From a checkpoint of a small transformer trained on Wikipedia: 2 heads of 32, vocabulary 4611.
Each number is 128 + 24 x the weight over its row's rms, rounded and kept within 0 to 255. Layers, rows and columns count from 0. Numbers have three digits each. The size before them is the row's rms in percent of the matrix's.

# layer 7 MLP down, 64x192, rms 0.311, rows 0-63, columns 48-95
095:100095148141109085165132150181133139173126161092152153145119065153106130114115130119134135188145144127161124188190103118130118176121141127162118
101:121099105110102163151136161159150165121127162159172150130118084135095110142116139147138145163116150123161086148134099089166141063117106099124130
111:111169110167159124127132141162108129111110122133140120172108103095104133124129141140136135125163128125123092148128100085098155157121145106101055
095:102152129108113067100143133109109086135091135121137155127131136112153110076119120106129093137128143121142147127106141113147108149126123114137130
096:159087107113129151166089147081113127126152172159142141074116136096096098080152137090088136149081134105143138109104125143159116155117150094122158
102:126124104137080124106117158114144213112065138130202119133110124118113090152105173126122166142124143113137149121128116116169163108154110138104110
105:117136092152087117139127139141125117116122136130112137082105144139119107153134156133067156177140109155109120096135125134151120155116107155109096
098:132126116125151155136150133149104132095144085094105154158130181111131088143136165127127094102160113126095157092122178080113136088150092130120143
101:119139121096155134094121106115137086116153123102132138140148124107170105139140084120137084209155096114113142098148115128114089159122162084126166
107:141139179113130089125117102129099173148085123144164128128128142127133116123150122154116134162121116133132131107081154121113131115147123121132125
110:121134123154142138130140166112159102131151169125109141064109075118146153054094101136145104157135126094135176159104113085115141151155103114140171
095:131150135127105132115146131124127144121117090165134135132135156123131099130144113155114130064130101125110180134137129132121140111130164138120152
106:101136107146113174109112180134178126131155111124104149137124085092106107150121131146118119091142135089140119115135134126110161131098109133137110
100:096126125139130154136137126102159102148140123142126149126135136103148126105181158130171137137162168153109090111141135155139137124107083143118113
100:093139142175129140143109123101147142140114129095099120151133110142129164106136159168124137107105120097113138127095163160183115148143125180127080
103:161112126149141125149074147152100152154115135130107056119083119081154121158130119105134118183136147115122129178116073162135144154119111126143128
097:136135149070149128122137079133129066110109120120133105119147136146169150135128128134166113125121086157098174137137119120088113145102189151164099
085:160097094148099106096136123120130109136146176111132101106125093131129123132128112151159092169098107134126134134152138138114103143110131141103080
105:084120109105140115104103124105136111144138109148108097145099125137134106175141140117119148151123155108172126127144086111110138101109137132112099
115:114063154147141125110128141111083156142101104129104134151126119115116105154129104080093163142136148097177129139140141093152127140159076122133100
105:156138166083137110103142111115129118151125152171143127112136112183127111110143120116138084140149132139155137145119101132110104107126146192114108
099:114134122172113144155134135137109089130097124131117181123118177148101138121188145160112128145146138170161143118125139135161115155142130149103128
100:119106125157135151157078108097114160197106158138181126136139134128110133137080115137163105129148160153113094141123122159149176146145080096105152
104:125115138126114123144124169121155069122127154127140134111147095098107137129129101149080174162136144126139149100133136171134166116118131143102119
095:102090154168110105173101119125093123100152103115112106100166136134112170118147110130155154117166108093154127147120134137134155164139112151122120
084:141101138145072130169118151112115109127121121096130097149151155121111140108106125125114134127147145148143126112145127123087117078113133151112150
108:112102138102132144143155171114154158122102114129113131111110112096125094147100139128120096094151120087134137107119158122117118125137136138101134
101:114134158108132082094139194140105125139107111107134116166162180125144153113134146111116164104104155136136119148124147168064125134091142143158117
089:096103169145143087170092116111118157111121123143199104142133118132111113112112114101085120160144144139143125138122159116137152122076113108118116
104:166128125086149110102130128139127147134158109141093066129113116130127142162134144169127148119091132117107121119144119119119105104141134157110126
084:110169134078133113134138150119162123109112130132096146131126124157118113079131108185162126124088120101106109112138166145125170088143131107136193
098:140122156152153137158085132110123143107123148136100098115140102128156122136110126174106170151118095125148128120108136087107160120111105072080098
090:073117120120137125127122142159136136112113123158115152172125127127152117121142109121091099127091130177093127127114118149100171117122184136105143
100:114126107117123162092134124139124142138076102129183125092178147123146149121138153170154104174110133129109134086119132127156176142128141123145126
096:126138142132110147146135174133154139154126170126093130152113127161137118143118151136129117139157098129119097098115137164147121136120184177139147
093:128149112112070124166115181091121113064112149154132139139130167112120096116141137111152137131112108114112107186122154137163158168126089121123174
109:127106131088113121125130104155140134195136140159166103089102107145090178151151138126139151138065146123106131154129098166145141102124137134115113
100:137145136119160131133177150145171169154132117155158104144140135140115130100128160163123154086107136114110125136123083110134143082123153127103162
097:142098164109183104129137160142127155147163100141099090125125095154138124147126104147115150177125098113119134156141144151159114115090137121125099
097:114109093101121147111113123111162113144090134158139138125125135139102094164083145130099169138153088108102120127124106156132140124121096121128125
103:129145128064166106127152148168138117115118165108180116121107087148103120095142153131164145138094159086100162105096113154096172127128116148141129
098:134117133093173175134148106114133127103156203113099106127125135118119120083123151106139125117125107118186125104094104167137095143151154133127138
112:156109078112127182120110119119128174133151126132141103093118077145105086108178136166118166100096075140095172130102106122106154137118162093088114
097:138149115111135111128082139129134155111174143146099084141093116108108146110140111109173091151131129107123102106102117149128097157129076131153127
089:115129108122132117110161138077169157110128125104147184163114145151157132104137111082182100112139119117154115078157136083114155099124105125156123
092:124155117119092130135114082118137127156121147142082135126120130171175099117096085140132119126164128141117092128164113090111112100093105102176108
098:133157119127078148115132096135085106101172088094174158105132149111159155119098110149143148124157098096135143148145153098151143136144133105145112
101:143134151116109150146167145132126113169080141103108159162164120133156134076154123151124145139155123145158107100145134140130146110164139157168098
106:117082130106121099102148102125133115098065170149138137109157160074152105133124134115123113131102098154143116121136117148132111139124111122141131
094:118127088138141126169136128128142153140101146134114124152076145151093127148112123120116160176104144118087165079137143124113105152089124144120157
105:182126135101146148136110138126142140121131120136114105130119154157097129115138095096100115101114117138144130088145124133188111124143123140128099
100:137114132159122110096101162120098149115117102145093117131115154137095117135128126112103106121156102110128171113123133135155117122149093151097084
099:161080152141127176193128145128101130108163175113135129119157136100115136120137077111113110112169145116108091138092132095116131146161145125130139
099:134150107099141132113151148114143105123130141218084140114146159142112116148149137143098110107113127114143084118142172129103158118061129127117162
101:128095128131138109145162093148082117137112144137111127080119175083123158130092190112134095132132155077145130117093112094132107138158113138102166
096:116164117153111166128100098113093112130110137128145135146142126129111124130148172159118133140162145145106114136136162149137146092075139125098162
106:088095128115121175176161135119134124172152118128144160100145099110142160127107172104136157111143112152140159102104082135148133145122098135139125
104:135101113097136142149113125092135097137129084131143137139165125140105134167155152135144188115163119152108101135120133067138119086086145142139106
099:122085157145170082147145133125134122157128127096114145155082102138097111126094127127147143120136090131116142130137140137136119168153127150132143
094:099118094127132170127104122172155120145167105140122092117100131133125112117105089130133154120149101120143122135159114164069128109135136136109113
110:161117144121176135104100127152132132141126149147120125168124093106141175109083154136133178148138078114105161112145149117123095107121137153145121
099:127139127132115135142101151107164124198118178093138114079137110138131144092156086119137142143109155091092154099149172128113173136139130104128093
095:135122182146148077128083134146093147142134123142138095149108159130130115133131125138114127124140146170105128141140126130150131139086152111106097
109:112106116161104127151138153105172099129123140099115109112132157135126130094115117164122125159091117144078118149135160125108090093090121124125095